{
  "n_head": 4,
  "init_std_down": 0.00449,
  "lr": 0.00764,
  "final_lr_fraction": 0.0,
  "doc_mask": true
}
Each number is 500 + 50 x the weight over its row's rms, rounded and kept within 0 to 999. Layers, rows and columns count from 0. Numbers have three digits each. The size before them is the row's rms in percent of the matrix's.

# layer 4 MLP down, 128x512, rms 0.138, rows 109-127, columns 0-127
094:482460509493469446457495510531503539531560524547495432398506529525450526523571482614434542516542454499529539488516510510413515482456531477438524525523499481586565493574577512479496409520429493393550549453498514528601441551610583557527472530546543414507437498595482489418562479461558460469514496468420479489514508456520531558463372496490481502521477554501423481561449453445356372583467
099:459573486479488504433505564558451487518528499518534575497522496445377431530443430475525454548479467476555540494536557409550458468473537485561543518414512427518447499575541398445459497514481487470583523455572518389572503530500514485469464567522487553513516432496454464477475519534492494566414526520464653573492573509531487526457471493474550557504412466553486526615589549467459498614490
097:505523506533553467544510545477576470334497418519534505486465495532505446555543477558553553496488493572484500523422494485385504542440507423467529537491507482490500482501434524507598455457388521569553516533567516422524478427585496584479494451420486534407551511572487581501477527564500457583446535453581511537534549540466511509443552436401444637528495470588476546465510550481514539433516
108:540533479454455540549555528433478431612580480511537546467483490466470531497507515402579563516569499502525471533410430490409464486576504535496489583474532401522479506598514506510502533441439531526500506492530422454472567529534469543453463544433490521436485478532530491483455460483514520545589506543520483535549536465459401554557565444499540469456439549601545532568485467517527473578433
096:518547499495467578445495545498434481443526492544458501491519489525433446439513499480457580522504491422459528551509538493548507495532541510512536448555498530526469487556520496532527578540565440475534488509447552558415512505395476493444505463451547512559457516509502526437456482569592421395483573562407418460536532504489542475553477452511487547426427531503504555432428618441421544478544
103:500541514506565512446536522560470455460515422509460542453557500516552453621480387533542434460431460505446464442460491522481489551437495520509498567476497559559466566543496624461491393562488489537524414522418494413578558581503414516527490466510503543456492524509492569475393453518480566521539553430512540454433474489489421561454516462510517557388466436560492418540550548466524547372539
103:446496550477407411584493578457478508565537535536469524517515514482485596478514493500516553521540486468486508552471435526578492512474589570450527490478553426612471530544475500489461486460451447475457556570513471412468510533433549548485588510390594449537505502558568457404448463512434483472519467519455504520482602445481448470403520477466498512518499587425515447517476491475471459479527
093:560457612500521537506474361558547458525445528530471479561493530461450456438422488527476444436539516567547411514576422433464496513564458426563501525546439413526450471454438500506542433449491413565417477519466454471453504453497535552412389362479540497520586580462486432622489470501420435668498433565507470496434528474487504506473501472517457493533613441657516471473536424438412531548468
101:475443463525603577463408524481472542519542528576512464474451447462517463475497502472552514529538387542621404425406500488506516455497476575484484515537464568428519532512499516571450584562417464476487442516532423405520532561519490514475488494525491540490473511449548562505437430519557471471592584560418425473583537437522484524349490431461521558535509442488508573489417430516375499483495
096:559493499555519497515476552478610413456541593536553569458482526490481523440497494472528548504473572500490435488502507495509494497523502552476442529482513480509514565458464485492509455484537433552561523545581573514500500458579552530503511461490565459525442538439559480534613495496463497448506335537445576501418410535576519595462512483569617513512508533509529476480548507428464536489481
096:446447470529527549493509631519480471523468501468487498586539532528462525476424515463482546490436503546558489495581476403548581590530442433582545548457604443534486520538585485480495622508576588378565497402591469543476469534535478498432541480463545426471566464484554454531438520555432541355448490490428440470476548565501590491567464530458471478506488519606554507485498445500504456572471
105:571499495519526442458500540545516522500542520491477504484474505518547437451489572539505436515454495478453515519478556496603486480526546460505504511506541485533506465488441424519508536489505568616510565446497533508555538567543513573496540363452573498488583573501500524483478505497579410578529507553573443470539394468484527486420443461502646492503528457457461507507591461438488471505592
103:596483466470499494483479395470533480487597538509433444456471561430474560491543551582481580561540493543557591415462503531582503545485493458568508502495534548473486476440496473456548432376507452441467439490547502577601512497500478467508482524414436535444609444533461560532561469432527419570554475580556431536395553391502512613466627521484448496445514526530443440395490495520459502458434
095:552495453501447453493525500526432599542486480587558447509573493514475507421487416491496454360536527515581545527486397469530443525477556532534539495550592429586385637568476547496566509411541477521525498498493510509425601476509441493534465545590528482477492550497440519502569503591500506539628614461522466505496534512537492514471471462479541480481497500475573517443527437600490577526439
099:517479558505600415482523486463473538533440450499405530481513573499550505569457528486552466477442533457447535458461529570464432473425548551448484532562473512498641508565519482462495614509545505408627447597506513529540470533485450515445468455552501542443537570478611524513524539396553514555563476581617557542542546574476454551516478566446489515463537487507425520466441444490435429505521
094:561454466565412633578577445388572507534435513503471526528535535529473394485524508458539510520454519491515489507497484580471485378445545488467539506512468544506554476394457509460541601555514523488550520501530502624497526465540511463459380425509475591459386550546511449459529481535465468444488497555470661429448462433449453454463559463526451423506480465447510436570502539485539553453399
096:507457546485492573406532474542499486508534441451538527507558333439475592555514409443576517477442475561500538559476460530487491520519500553605390464497501504559503526508386484498498609459511484498401488433491476473446522488357470543514505536544469470452522517520493453508591513491572439501541576552558495609498420495441554445570488505443498472442548478460441509466491510500418446537578
098:522477495478540467557544522536583439455566541576469531470434600567463613470533518529495531554478507495505558403534491512469453553522500584496593523422495482484457483489575470539523395603514529509418582576458441512344404573537516474445550454487494501432441519403461422503538581494523409475453461520449407494423499571498470488437528523471555479401501488451429526494511474545518536467515
096:558515540586439579570486427496462493431441600522498518481480449433550480486602570497471539452434491486474517505484500434511469542477499596501546464486411413539533502537502511524451360471451492499488457450508549481483441490499474516580466468422530557548481541477549388649437534541479511524345445526461492461525468476526571515492508412461489497463502535632524436481451474618535527556485